config.toml
head_dim = 64
d_mlp = 1024
norm = "layernorm"
norm_place = "pre"
tie_embeddings = false
init = "normal"
grad_clip = 2.0
doc_mask = true
Each number is 128 + 24 x the weight over its row's rms, rounded and kept within 0 to 255. Layers, rows and columns count from 0. Numbers have three digits each. The size before them is the row's rms in percent of the matrix's.

# up: layer 2 MLP up, 1024x256, rms 0.165, rows 97-149, columns 128-255
# down: layer 2 MLP down (transposed), 1024x256, rms 0.149, rows 97-148, columns 128-255
up97 102:117173136110133121083158113173118120113157118119142119150133115084111158126084087114175142130126111140124128097057154143134168136121106122133145111095115141094150126091122114146132110121126145106112175150132119178136128136119126130140149109105125120134117172106136141121148117158142177087136117127111132133127144095106174141127167091132150132091085121087086149124173138120143128096131
down97 110:096087091091121141125120140095115105141117096129147120137193143162100126133115093147103124168092136109156111167093137113145092119148093144152127142127120153143142174080146100118120134166211164143128144143109117172107121140127085119128142128132119101140162116090148118120069121097150139095133120175104096137117155118137158115180128127144134121110140138105141145117162127109096156106122
up98 095:085133099156136162105121038124119123115134151138116117118130124130127181117171198099125129110137159130150147161139132128109107083127117114091145137132101152150152144103144111147146149129143115106140126143124145124132108224115131129125115092140092140136122142104171134115127130111124149149094150150135128151114142091128129116132133151146075157147104130138160148132163127102138120123114
down98 101:117102115102121125128141112129141149102109110110157098094135102146111155153120116139136150173096181117130118129140111098122158140124119152157132190137141125143162047144132114147115092113102114134165148122076104144121087149181103114092146165141114134176121118182137122130108131108113116111121127120169118125145130158157128146092112114125125105062110119104111103134120134144132138110128
up99 113:122120142141153127118080056114131165122104149103108122149112109107096139150147111128137136144127158098134129108170100137155119138174127104096125104123110111118111112092135127117128107127146184127122129133121152142081112159100164152115135139086137130144095170144136092133152093132132087126114124090130158102100141074117135167125133165091093167111140130162119151145160134121100145116119
down99 110:153091101170151143128133127115113119081179117115126144134125089123169122140137114136133126111108106093164147143127202138151127111128126107086154110130108116101101076100152161123141122118098167111122174116108099120134159123143130138127142165151133120118140162091124115137138119086162144096116142093067125147133103135153121113102134116145090120133153112106111098120156084153135153132110
up100 104:114123131102081130169132128105159113147124097114141091157121113138155128134126149104131122113180122095145145177182118119133166176079127133147153147120140125126135148087109155137133142120134181150103105121132116155098103098082185095124154118152148115154149107121088143160138137116140124151132135154142125143142159081136103108139082156126138150105160145154175117131080116101108105117145
down100 112:153130139147133111127120114130127127169129164112163115121142172102113158148107157109133146110127092134072138132160159149090103148114093147114111146145120069112125126151147143125166144114142125162158124165139092093095133110113117144075113163122162087121124130076094123160124113140148142123125110140124149092150161100150121135087170076078153166141160110143134122090151106101104123115141
up101 109:119121142162132132108133098171130120143125105076103123124085136111113163164151100141136137120085124104096108133130131180107163135124137106136095145171131124097138127121094126115140123112112138121121124060145100152096142109141141121096161120121177103120115102103145103091076095142116072141080149139176082169127119152139136082107132143114092113147116161150105121109114166137122172141108
down101 121:134120117168125120130116165117111124132133152142162153142161137130127108115173139131090084119176104091121118097124130106100119149141111120112133138124087139086142137150083142161126097148147109150148106149132165126086139128102138133121087102116103156156124130092107110117085099112119115127141102075122094122127125142136122094142142076148145122080123165091156083137097151111127068132146
up102 111:091121119120089129132135148131137100136077127157148102196120142126148109075098147128144118127142123108101083138132144154140141114139143091155116135148100142157132140108137108111074144133129152100123144098158127126126127082126168143142134114116176116145129109140115112148129168134121149074120115106065111137140068131168122166110141139144130125124148164118066111107172125121135114136156
down102 102:134123093183132153112108144147090129150100163116147111183156152110141109115097134088085111140137130139124118091122190142128153103105167100112131138157111155089134100137132077126102095125115102151125133111114105143178123107119100089097132159127123116146109127111096163137130127105060114117114125096129123116143141113150119095113145153102087103105148120149081127139160127119116092175113
up103 108:117121175158150138135112164139125125133152145134116113155075137129123112134147109101091125089128144139115132162151118168121104130148159130121106128104155101126105153091095119105115149130126136144094129110123138154148136166121104134079137139057125115130127132154177137122069145103142114109159133099117090092114172104140116116142147145126154098134128147132159133111117082121154180140107
down103 117:152127137113148179174114119125129155073130088123134174143117109121149095093134136162132142182115119137153127133127125114095148105125136116120163122079119111109159112141167133167126143155138112107093126174149166129108129111088140120160127151124138133167151097155163127121117116147136123076084089093121127122103113153140169124103141099126152101109131095148121135122127119108147125118139
up104 100:118121128151131124154163144120147125150120116119118127141089129133104125122127098145074157125082148133078090131120136167102093093125140080122092126173156124154127150092093094136170122072107142104115141142149133098143116092083107080119142134165110097123126134132114096115098131142103112105114192155126123103164111143104136123202166155142123086110139098114113102144161071125120116152122
down104 094:161140129110122130107136122166161151142095147154123129103161145122164103155149128115108135082159132145143141114128130148102143160173138116119161108103129164111126148108113151116141135198144098104176153125132139119171131124152169154129144135082095132128139113117156129100131161121134113133149141162132129185090161050107118117145101140122137145130109148131178155137113111112101134120102
up105 092:124081116136105078111100141091120092127170095122119151115095151132136150139129085141125132148101131135180102165134139084149088109155139124146152165138119123153115141115130126115116112123110147138102059130119116131105097134068126121128148132118146121127193130100149162189092091151155127150152105105143131150138136134176148133145120128141114121084154117129149111137083142103122152107106
down105 091:125093144148110116089120190094076112141131145128168123181136160085092154153151156117131138128134091121141095098147111146127127133081105092108130130159144114105154180143131129149098107099155133136144110119155158153131126110111092114102164120137134155100127149115083118109121115157106130141080157136162090125127148167097103113138112121134151113106144126110114119102142163113112106093127
up106 119:109124112169095124139138130121117136149126117135131085120074090118105096146092171098142154169148115124149126119124115107093115152110134150113096125131118092118112102122139160136115130144132154143195136115085102115109154108127116135160138144122119128093108112149144097175180119124087090162117098145126145182111122162177154152112120090122126115099154146142138107100123138157135110140175
down106 106:147125129137164118117124131137134149132102127078097140139139098130108148177165130118117142115110138158104150094107134147124168113155131176126172072119140125113152146110137132128195100134114109119128079152127119146125080136154149154126143152151124124106130129178129179096144108142141112090132146128135099117165132149109105127121137127094121121134112118149108155123125197130154116126095
up107 108:111142162130136102111119138122135138174146109126084131129147125122166117143106126128147123108113117113127137135108098123171082164142173137125153136113088115107167160144127157118071178139129147152105077127118143086112112112135127130112109086108098139119097151144126127124145082144118122145177147128112090096142121137104102124088134161107107116114119113147159086130134132113115125083140
down107 107:137118145144106129099137136122130150122158143111146101148144192125131139176132137129118117144133068152087161108155105172141129136109108103095147117134124113114116180139158134129144118109134152191128166137146111089165139077128166160110122102166105156119137125113099148121120114106107117104136121121122133158128103102098170120122128099134120142138076106142128114141133115124155105144158
up108 092:144132147135050149093087125156139095129120147123115116136142123124112160110098090144119136133127115125135156121146120144113148099094110115121119164161145108129115108091134130161142120117128129171152135173128175168110156078140121111132122139115102171189111140105106132101156146141100151161120114175091130135127093122151099140166123127129198125125117090101165122132165167166129132103152
down108 095:126131151150111170143107107145139121117154101137154126122109168182095071112185115159097149143135141130136147126115118128138156114134075094130121104105114155137137119133102125132146142131107128102138104167142173158175099152090140134175126134114116148173072138069173114138128107188127107117095134119137121124124149099087139133140130114156149137103100124120173120123132121146067155119110
up109 165:146130115119118131156158117083136146168134145116098093152123112087086184140124138110119128120084109121151154162153100124151108143155119116140094108121099158096130116112150128058111117151130170082153128094109103140118120125129173072132125172078100138117098107138090136147142130150183128097136118065111139149091130114110106131147116174144135130113094125126141158137167151146141181158118
down109 155:169120084127155122157106100077137137094137127123089109151115095130153137163149144125115121129136112099121113154071152151158116091138121100098144118139118164149110080071130197087143152126127163155162107107137109134137094159140156150115117157122129154132125105146067090125145116124132158141116127127098120141127131146151123129138117170139117096107103132140125126134115093134130149103148
up110 087:147129124117125162091141118083133116105146086143110165133126103080109137139134144153110138146150062164161134129154160125158103098114092133121122099156124159131070115104130127121141102133148174143125123094165156144137125153136125107134182103151161175129113153132105139162140140129109146147131121085135157102156108135097125099130099149161137127116175122158097085112099128109111150148122
down110 094:142136147121136129067116147145100135108109124163113142147147138134158154136181143196138139163094101093144109151143106122117112113154160059083116128108133138099121110107132164145137103096133156147129119080140156138120117106153157138138122113148113155110112134123111158141128115155111095093142123159106107129141098147113197125155134164100109106153109115152166175105119121099099108097137
up111 131:152092120109166154131118131151129102090168128132105152118140162131107108048126122120138118136128132148138094141102100149175108083108126149122112130119118138110124130090156136124135103134147156123102128153122102149116094112089127124112118148143124135115111177143159141105095117143177136129136106136149105112110178101120173171170102100094137164131138072104137171111116120152115140137152
down111 124:136095139147161119109143062109116131137178147130149112164108144144127130123143147125117120136115104140120097159126099123130098151176144089158117108155101113138122150110149093152087109118163084095122120105169173149116169171143106128151137132119129093131117155141116158130116151115088139152168108192121163109122107118142173145151097128103194152134129093128122125150099117136121148102132
up112 100:103104069087130139156173152146152117087080115076112134197132130120142117186141099101124091147120128118114106131160099156120099157147165095147142093120118137129155089173182146128110121144142100128115161087127114124124196134177109102163155106112114137131107139137130139125104141148090125142125141171083143088082130112144110072137162129167112136130140123103161100106144094098090126129141
down112 105:128139129081156104170147096114140127150148119095100085146094101125151102112122127096093152143126152157144135137141106149138113138092126101151115111127142116121109125132143117118111126127121139045084130144122147112152147135142127075110103124132134117054147130141103139147103161097107122120123118110158124115144094129115148142178131104154162130148125152123161137144103119132087127104104
up113 089:079098105119102141126138095095088111143168150078137145116156088136155141118166155107112122145119133117128105136124126128130111161139128146121141172128153098143110114122119154110145101151171110091159094134169125113146088111157138082096112160135113139104095136113110122133113133152125113160109169105145108166117123153129111159137129120144114113092110109139156140106150127118112100097149
down113 094:107110136106176163111141136124122158171129112141119095082133117109126126112123163125106095116130080129144139092131081161096148110136100145082154113127134141105104138132124121114083131114157105144117180109179106127066097119112126120090129139106140153108116095136110137088119121128138132167060124103087128156115156108107111107108121092150089126120103089137138142145094151126147088116137
up114 089:146150131115143134084142116122107132099123151140127154114170108135136149079143151182061152093112150128150103134090132148120152131097139139132118149123133150129145124148155156124159065121126077130122191108123134096161145106155138138075151088088145147141110165125131195133140116142122183125127152099160117095180110119136107092128161136113149072102138123086149123103115120121144134069128
down114 108:179085126131117122140115136146124133116112097151107167110136122111096128141121089137150136138098144164120117107102172114112101128104169124082139152145116087128134126131154148136116129136150145145110136143141125181136101121103114133124157138121144129124126171125151159139093151131126123134171180108124143152116115129174135083147156141149133097121135139109150073135199075116119105139158
up115 093:147142122094122163121109107130114138125136113109117134120211168146149096105133114158116104133089111150105144125141061147074155074163109122139128153182110153142145139101129133137168107120110146123159128104108124131099120114140140139161093076144132080080107126088147184113121108152115169132113117150170123149102152119117121140136122130145152150095085112138139144105139150124155136134130
down115 112:135122146118128134142116059166153134118114124146123129122114115138166164110098145113097094102107138137143148117100115129109145081115101127101119139121140126172165140082114124120181100170113150105138118160146127148084098124149137124121127115152136062124127125146148130111169125151168175143082139114125090160111103196070161132097103162145143093068134132119128145099125152146118141148095
up116 090:152080142133128121130165131124137119138144116057130109165167151112149110135126123157080095104132166146116147175141115138120150136135177109138137134093184116111068111151126074146120091159117110109091139151133105129108132134105135104080144147152143137127137138124071128137133072098113141181126130117135159150118135112135105178163090136128109132101178111121162150126123116135110141079141
down116 089:101135139135159108171138152140159118092141161143156100137115129128148117136091112116145125181166128135153141116170131141128132114127166136148103132128158139163126126144149155119117168126129149104154113146147125078149141149142149108099079097119123096115140118168108153087133134160126123134145117168090117094093125122153186119151167079105107148163087110136161122137140146120108082162126
up117 096:079123173150128144155118151099117183149143133157160144132105137114098113155145141127128083122145098139151094159149127126102079113159160149144153161101141133093135126092131157082097109134133150128144101170137116156131133116158116118116151093078134163116123129084109129168143140104164104163096104112079151117151122105170102119115113089146105119155105144123126123138136153139107145142126
down117 091:139102139093099143125120127111147100143148119154130118154170165102163149132099135120153117126093130154096168149077194139123121150151103064149111127130156150109110103151156141157106163088162167155112122117124094157131131110138148125089130092109119145148134159129156087121173112141128102074134147111178160130138141127119114096157103107102169127137143089143068104143158133141126140141099
up118 113:136169101113118115133140065105170140165086139120137119147138147122131141147166127138154133155099123060155188132116148151113142130150123120096159150095080128116104120148155125161172115082127143139118131146138152164108121139139112131146119148088140115114103123149104129112109151132093114116129139152088160112156128094116128095120137138131109117115103155169147134143109152114118125139076
down118 107:096139124155124132131135129143165116133084126147144082077113156101111086129131142106108104076114138125124125135089133130111158165128124111100122118102118114131139197115096131122092153139129112122157162117157125147150133139095123137142128129112150148129187088145156111100131080163110120147137131090107153146063112070120183144126124127115132136128150113108077130125147079134140123115109
up119 080:126126123162103166133122128106094123150151138134105092121142140077128110159092133131121104112121133129135109137152108092125117141150130119175099141136105126133146094124131120139137128140137165115109126116127166120138134125127103116146107166144113123107115154152101101138163123098106137124093123135135155124144106139074199175119128115166130123159135133170131131138133105140131128118132
down119 091:105120118136106160134119106088163153102102109111160132098094129116111123114120154126144124100100108216102115130138156148126138126113147144154135098162121122129132131119105163149107098130134160134167096058090116148126154133133150108119179157102133123160110130115119105107134114147146135168171165135111115133109118077142134161181142133160137120157154110106088107116134109096121143115166
up120 089:151149150123121100134121144141120121105138149173191152098120112112117118136130157137127077124136123109132127147174131134180119130110142140118138120101080155119102127147111137137117124136095156122114117143119167108145076110115126143112153127189143096111134097131174144118091137103105171110114107166142158134165106136113085127140104133143140145124157127113137111139093118110193150129104
down120 097:108134121138130129147127162129109129108122117183136137097181132144168087095109132114105104126129176135109127125159159094104108117185124113142139146143117107163138135130150097118091133163128123138114192142117117161100152119141128106187157146121145128120143113074129094124168129098150097087103124100156081125130157126139161090107139115146127181153108127123119094140137136101136192129109
up121 100:091138141102128104122158131123160171156136094119117078113123127136111130084073108141117115135079138103165168125170150128157114111142141147119128103131120102135158092178092127133104097145117093102140096114127148116160126132138096147084114141155179142119118140145154127087148118128115156115114121142095115128156136145099069148108189143121151128144113162115134124157125081092135168131088
down121 096:148139146124100094136120171190146093116103171146168155112155143147156118100152110124095137170143148161114123116114103097110098140138137120134104112093117118100149112104156130123121149091103147104142157160132123147116167155115143121102058124152121132169155111143142116140121142161133110176104132147160158124147108135150171110136090110133110154150127154157089121138124130139111142139145
up122 120:117172142149073096152141149113134167128138118112120085168136160098070134108156106126148104127147149127146121167152123174148107132118169155148159095103147158156122158120099136102147111102107102120107137101143165128160113127105097145108126108172114128122130124166154078140160116143109099149195142137174107119162127142131117172121152131099144047142134122103134108125143125157115163118110
down122 106:149118128149141086115138086151161120111089127148095193110109145142116106160110117166112159122140105080113114096091135089142107114110119142116102140131126151116087118131163139159133138152084109117136113133141107091084145113106128107151099141127108123166091146129094124128086109145143154124122126072125128149130161094147124089134144122191091173062136113124122136116117137165138096118151
up123 099:128149152122144130118131118112098129125129134115135114134076128168081106159149115128114164140117131130138146155136125171179143165135103132100165112111097132070175160137110163127092087125101143158090152144068117138138126093128093150151149144089135156141093134106130171128189123140136107122122125141095135098132157114127092124086117176125116106128138107141088095135125140104131137142170
down123 089:107140110137129143102131149168175106109136138074141141111162147156159121152107097135128113154159112111139109112131126099114133155123142144152132121101147081109127131126185083147142116109158118066163112107140131144137111142109181159122118114086125113091161113146151121132068123119117126134105127086176121115119118132171159139162156113101169178100134162142150083139128133165139149149130
up124 098:108174125134118154112136164157136130147116127117101123106120078139118153094155144131125120130132128176096145109129162139123150089122112162135121140176128122133164106109176153111129125148149173117155110140119088130122148094157158125157141102146117117095133128161131116134107106069144128121114135169094122161080059127155143139143141120163179137126091128165122132121151142104163124123114
down124 102:148126122099136102175104112108099157130101108162130170146104128144095149132112112149091150151140079109106111139106094149156130111155077131145135109085111112131124122129119166185137138083082138143159089156115120111129118185139090137191146102100108134094083110106119108168168129106154148104117101119102146177115122187131103129130124152136138110090117124128129130059117141136136118111140
up125 088:089113113144120137136105099179158132146105127140162146178150115119109110113162100129136168077144157124155152129118137094110116115116114154158082111179102128138134131128146138131146176097107118080129133136127106159120069155112131133119117166140147140146136112154196196079130126155150124164162142143148088103144140151112133088161111126095138101130079164100127141124132136163143106152150
down125 095:068123155120074134155126135079163148134124067087105130176132115122124137127154142121120098132074143185094158134114163085124150141126160122139111130133153102170069115131106185176126111105155184107113129113109105121158159114132160076093115131125161170115129152082124113084116106150128117148124145151148134102111154120150111140147142123123141134094091145182129125156125113131162111129132
up126 094:101130119100114122115145089126135132178123108122070129114106113084131136112144102097130089131129121179150092127136140150123145140118168145171136124131074169126156175121079107110139157103125102137102135081144122142119106139092111181128149139141145179160131121187137117115132116131073127133113134114097128112116137122118130118157116161092140097140122125111068178134153148142124142139109
down126 097:176164115129155122168123131103140156104148095115100108109102162116115106125092161168111100157129086077163124146123142130172132140102111097094129122104141107141086130148146147175186118140140160126088126120117091157127103147141142111109107096115155124127149152057082125162104155121150131086125125098124163145205142157153117106128133136178115149143127103124159122125136116129125152116068
up127 121:137130100107150114129159123152097134090132120161095133105157108136106132126117140153118117125091121158145112120129112148133112074120105133132121161128105118098138149117120157121130183151160196096155085144111128133123100111105071101143076131154095088081094115148121119102068120124129170171120075091143145132156144168141129154119128117166153124089139123141128107093119151097139111186151
down127 106:151127113130165116162145128149160091131119146146166179121085123118140149141151127117153161144137157104112081132129137145114145150161153146125124122158145137127125126126152176129173110113131127136176136106145145130153137105132133146106158132129123135134167139146111133151142151125115136123109146113104142151134077094143143111126121127116118116116136182104124157127132151170105067120109
up128 096:130099103109114140159121132092147162130081078164137123140116136130098153122123159149158127162131128125110132124109096141111162053086139167085139123114140122110141117116120164129102103126180143148088075160139131141120115102112148147103130140108139182167099134132131113086127115167152143144140115124093149145090134122119113125158137132097134093149182105159102114157151104110097100113138
down128 093:160111127139147139110126109169137128113120127138110123141129138143121156163174113108094147107157123122214110138077118145126127159134134129127114169167126164130131175157142133122148110132107127144148144123132176124174135147117111108107129132132158110094162171160081127161078094089123151158098108117171126105133146124130121107091143139150193154162154108094096123142159165132078129136105
up129 121:117113158160127099124138114116114118163121143128136123113142115157148146164111147140123151122115163133151072127160099125129131123111133138108125161157137102179147152142127111156093123126182138105134132134113112181102142096118144112126134117140124093142141113091148191110134118134154102135081115127148149144115152155140124096124145094132156100148082160128153118117151129155120099138165
down129 109:156158154176143087127079106156143110103149141092123121146131124125127081154092106104114118124112129130142144092096114166123146156107098138135137155100084089160138182123093134121150150128110156087094094154132126141120178180120142110080101104118130108143136154099124157141112103136128135148092136096052138136126175112120106100110154148113154110146141125143149093140071150093134080180162
up130 105:139144124121117116166105081152130090120121140103093090133126170140143133131115144087166106145075131140111059117142108143133145152117111108114133163124107147147107124147121110124083142086125143100099073173145123149150091102098136133136150136148143132160147118121130114136113152146122185110141134131126153133116125151155116144089110128144146107135153155127126141135139163152134117126136
down130 099:087130103150168114103123121104109103118175162157159112111143142099117186137114123154104133141132132123146150101100147104147112133157093082102095152152098112120173132156158113105109081141147146148098132114131117142089100126123092163095125160141157123159116116087142169107141148119085156159066134109080188126100146138153135142122120144085119078117126107136126105157126084117126147139152
up131 099:084060108098155109106109103112130131133168134126118142133126131159136098177099145138104131141107119136189070112080144089167157131084140128121121168114124094119169144150135131148149113159125133072137137103128130129130140092126099121119210132164124126129136124136145092109135160147100145135110130128143097165103138140144134109142102085147160120122103131128155107127040096091114157163139
down131 104:159209146132114108151149133124128149101131125127130101110112124103131157096130151129132143146176121105077154122129119161091089125163116120149098113126137147135100131118105097107135170099146112171145158141113130141134139162128167146123078137098127114146144156158129166206120091111151127121138152107082162097166142154141136165122146193173109139115119136106107144150186164158161110116134
up132 108:100112133170130136106118158141119135154141114105071122110121120121107106149101156107103112175158136141111142119129122134172114122115149125174146094111073133153141108104154097109130136090154103141134183057161124141158116144122093119158149148129129109111127128071138080136126150129131141116145148173140151105127137102154147113097132117115147083164118130148126117132127135091148153153158
down132 103:079135138144144151137097162131156140113085142128151093133113109097156125144115143132125139085147112084118128147139123120109102124115094106145115158134096150127146129152113118078108116137120150153177138095108126086111170148146135107166106100106098139088111108088148144112111139130102164107121134154118116145123094107097170113106120111144112141157165087167100123138134109108135150120108
up133 118:119108161116122131104147172130116114114117113083097117132140145123131106152109126117112149126127115121161086133158148099122086128116090123118144140126172126136132115131120154138126077075108102133125143163128141110120131112102099121152108147146151154141120086128137106125130162124206132147073109090157125129110124125122159166120147113130193144102119116132116143120127121121109151125129
down133 117:121096139136154102129171091099153147123133123176184116103164119122134120100145146117101104120106146112096128090118142133137141131106131076113148146143091139120101147118111100148139104069101125137108155155138132101160143156175154145127085136098123124162093137114172153153120114137142091136078119105133140115138108114128135164118110102150147133092137166132084110097107162107134088141142
up134 100:145140083112115097089147123121162114070102119121149112153177106161147136141147060131176161123103149088167118179115144122118120108126096093141103158111129162140150158136113156078098158104140145150147152113156124130121119071083161158078145148104122161115129105139101155115124081138123145152098127133120164127144119137119142096165120146142115155168160127096136115138152079170119119099117
down134 100:123118123100117154117122134117109156171109120100139100149090107115105077108132122070087106086103106128133152127155182111146145120127102075158105170147079102156107129124139101150135119166132145101106114106099114108140142145119133109146112136131191132139142155133135140121105122135148061130156092148123121125154139194148123137133128097153110141124110145135157159133162113121123113076153
up135 105:105125106136177136096111129103152157124081156109115123145111106126127117072143106112130115116084136085089152124141084128123111129126145120128154138167137134144117145117050101140113073123114128087135124168136108156112118123112092116121117090090088076113097126131140149156141161147120193120177129144134135113142166097110145174097161157144107135110104101142128145092144102116148161119100
down135 091:133123129088133131151161092121115138100146133145141097159127110097112162133150122123108096155167137138140102124111148111126143080133137148155105117140142144115108092113144117118121096159093091110145105127159123131106057167171156127140128097145144074132110116106118097164107104124169142115152135154140111136139119112168157120183127080101122135119129204151149114133121111102164156145072
up136 112:135122118089135151116128130100112142127147117091166137149127151159137119111163133142131153106115168161130095126121114153097138142119120115111127109159153154116116138145105178159153095168146156123141114137163113139136188102097157095116128141127123135134139127137142168096111096165161050156119126142147122108119109129134088104090133149094142134145131171147084127077130157103092149144110
down136 099:110160113076126109112119128099146115120175092122196141130131128129118156127143172152087134143124117175124113088122100100128094117157137165179114106144174122110100158152137125128169133155151167146177106156136122149145174117109121111137137131133134160085139117151112125077147109126120101096129123144122132151114113104125113100077127142102140127162126134127106128113074149117115096122119
up137 089:092155167094121146131122080123085132114122108131175127108110123109124158131159120066093151149092148151159120109125134144135142127133116103124119119119174132107153180096130059118120150128160115121130142153145141158112148116125129134122132125182147139113089141125079113146099120113128156151142078115080106132118127130080134101123106142133078138153115107130175126133098094160158113128136
down137 089:161102110154144114141137150115134083134154115103087129144137101141089148162099113110142094118104118114139107142120112134156141078122115114162127140143142084084140137157063138086160178151145136110110093142115155144130103144204139100114106105153125102122154106161139127133130111145134139120131154133126087133112127112096099131130127101145114121154139104147079148142126167081129116130129
up138 093:115147150172107129123128136109147139170105101151110115153102123074086149129086144114118139089127130107143127096143155165095132126119105091110131120112121146156115140129143103081135179181118153132144103097144176127104106132162156116134148120087134094097102102134138072172129106129103142092128109119142109104118147093132141128138165128154123146114130130140104146108140124145114127121140
down138 098:086130108123141121113137109070130128108144077082121104076148153152122136110100093079141138121162111127130161147145131122135117110120166147140107132155128108173154139111126140137141101127103136106107105121096130081142136180125169139135139137070144150153120158187102130116119122087134120120139206111181156169147124140173112079121141147113132129136082150140108162141139098127109147144131
up139 105:112142133169159109117149089130108114107121175118106167158151162105169133110144090162082125117113101142144105137117121105163159140148119120131109096099116123117114132147082163123137112138123147173099112141131208120115082100117105114149127127126127114126093117126152131156107162121144112116155149133136090135151121109116126124118178142157112125147130141144106127114159146140106125112161
down139 107:115163143143104120113154135139132143094140140101108112145124156097126135103115108178143138149166123131108070134122086110142095104097125113112155153139146146109140132173127117093152122130126142093090125162176126145128105142106131096130108150121133140109107154118112129106124157145148148115098128111128118077103146122100152154125145118129089143126125123100116123135109110099123091150120
up140 084:157106134129133131158174136096180142136106116163149162130128118165148109129138128104124123107123162129107148076164159172114108150119118136166126097145133141149079123093148119074148164125134106131114125135094122183118133124098166134149109139102099135160124130182135113119084163110144104148131156179080103142128108112115150070163129139100105097139143158154144082125096129146103148124120
down140 088:124158140105093134091126142191114121141119145081109136117149128103151141094117112132110111132121096134155113126139119131122164120121110119062074147137139137115154077106110164142076113139137158158171150123131144178160122119091090130113168128191126154102122132129146150146105145105141167117152153089129152084131139127097114128115138124139174130083142173128148162150197094088169120125132
up141 099:095098166106153169178147122134146154146130117112160155139126123135117143113164133097116134093100133141138137126179132168177152129147126152170109074094111143137136130174105134115129147142157136147080145151131141144163128103114126133103152140139136114130138093136125150133110107125082103102131121131159140126162169128092123123111145149098093138164143097077149157145109127139121178119105
down141 101:146158143162121120120122124125150138089101145126131142121095132115142116156143113169111115190145179106147096142101118123135106166101140145118167151147125098083120123041183130118165126148124079120140108122181120120111175100104137153122139108154128144102084160103137138132155124125105134149115094114076129126111073090132155160143108118149092134096136130125154103111077129114139120092148
up142 095:093106151129140124097109111128130157153122134134165101142141131114151169154138081111145150147148148119109121105170084115081144110102131145114131128115124126146158133151057137126109135120117109100149160137113095135159065164129137113099128184133133133141133144153118122113121132125117137159150135120119128144119087170094127115104081134136108114094140123089150149183123140147112157191117
down142 098:189159120124151092139152168113105172091106130130084116138122106112136089129176106109098127170170121133133134126131136119155139122104129122125143119153111101109099156141112137091123148168167124084091116120127129103135096092150100132144117151100151126123139143127167154118142152167196148114115139137150148145122119103173136182135144130106170108175128160194146144116155114114112156176125
up143 107:165113095131176113143118126093098153137153118123147153111116117112097136114112129124099113136107093129126163127136101145107102127141094134072121145137136116123162155131154108105097148184116128167129077142096131139098126128136118134138092116137142059150108117104110088135138139175128133151148126076165096150142108101143100108147100114113146104119106093157166129117116125113119107135101
down143 103:148077144106136153142121156107124150133136086108171091144159104116102128117087170116173131114103105135125109150104089153158106168093106116159103129124113096157125101141169147125155123151120110161095097111147119117079160140090177077118113118133110097118182104138146128124090097165099157117144099135113100159103108139092113138102154158103146119138132127149103142103092115097135124184130
up144 092:137125125118133096150138090126148132127113133121104120126138144144114137122132116151112145090074144129130113123101142160149125117106147077115092161128134108097105132115151122128108064151141073130096144143114149079147090095140107135112159127135148154144095125104139161119138114146152101112121151160132111138097123122142182114151104142123095114146126076130137143157101146105115146120131
down144 100:133110124154115156150149122122132126167146138159134131143102082131142094107161153117103142165152158144135154137134145172118122090156104114112163169091132091101139120120136134096141110115122122129168151112156133120142114157129152108127090115109126105136094154140140142159133112119118117104158186130147158125147159124131120127168151087133131094136154174111142138097133124117122107124146
up145 094:119122156097112164104152115134162123093099106142107118128145149175148108110138113140123116109095143128095111169084134161123136112109099098136124154128131111155125153124104125143104150133098146140144110144149145149159133100096077106110097114148119156113130072127153132120083117098146136125093158125106121118169152124091110150142126142135071134165072075103080165139157106166103126127103
down145 097:148118077134164150104108097119120105167156158164179178093132115135105092185124076130141150145145174114154165107164105084100108134176146123110109129134096133131139100143150128127140132136176141143108097127109107138102128139131131096155161121126135200145085102168124166157107136140094148157169133118146139117112132084097099130132110120157129137141160141120119123114148133141116090109157
up146 103:129131146116114136138086162119141135115138114134117147111099123150139108141125089122115135164117102136082100116083115130083105129184122152120134112077143129159103127155122113111130166111111152104109167087121109136136109141115150112128084143133136083125146174098135148180105129147131142131125116126159112146098127108120113134110163074157139096088119094142171111097138103091130165137128
down146 094:118136137164099146113130108126098129134122115088127120112103161133130154110137162148082125122147175174125161149158117118123136133105115122128147106124079088139145093147141113125110154151146134105129106099081136109115135139112116088112102113136143188096172115115163138090156087123098123108094132162153125117113121124091124110160074175110091130165093148157093160192135127125137150135158
up147 086:118108121120129159112144085133144141124147115114138142144136125149141104148131122118142125168144126128099091122154101121108077127112068140130138128139135116092153186125122149142138130142163180136097133164119124112140111106141112084150114118140171129112088117105170132130070132134159152163070120100135151132159099127113152111157086133156182142144147105160150116139162127139118109141076
down147 101:154135107113106113164150154128108101114125149099128132114116119148113126152132140118094090096151134147129160097165121159113130145086109138096138139131142168121065087108154132111144105125137105141105167127121189177162122139136123140165081081117137158131119163097155144132091162118145083123117148120126137146155126132197157133139111118107119106139157077124176149119096094105129141125092
up148 097:106157144106142130144090193108145152159112122123173138070126117100079134148134107137083117169136120126121141087144133124131163104136139131126119124126084134133146083092092167115173124103112161136108082107122138123160127171144123090148109110157161135102130122148140143111115174128105128115116143125102135141089106125122140123147132154121112103115117116114169088115138117131149135140122
down148 096:150111098143109111090159132102122150114157128096124137125135075121152140098153164115128127141191159123133095122125117114111112149140124147159149151135161125155125124140135082115059130096146136115153183098164106138086153156129166165124145153117093108141140140132096125114083117148151137167152136068132124112125110123122124106101140117092162150111112172135083139110124162107112125132126
up149 094:143089147123135127081138144135079111168137148133065153104111136136141124102067165071125149123137174142107081125115154129157181136105139109108116160107111169133092139111129138152099113145122148145114115121074144155112119149140136130158141113120093152127157066126146157112171142148113091133103136115161124097083120115132158139107138151110104116148122121160119144128124140127109131125117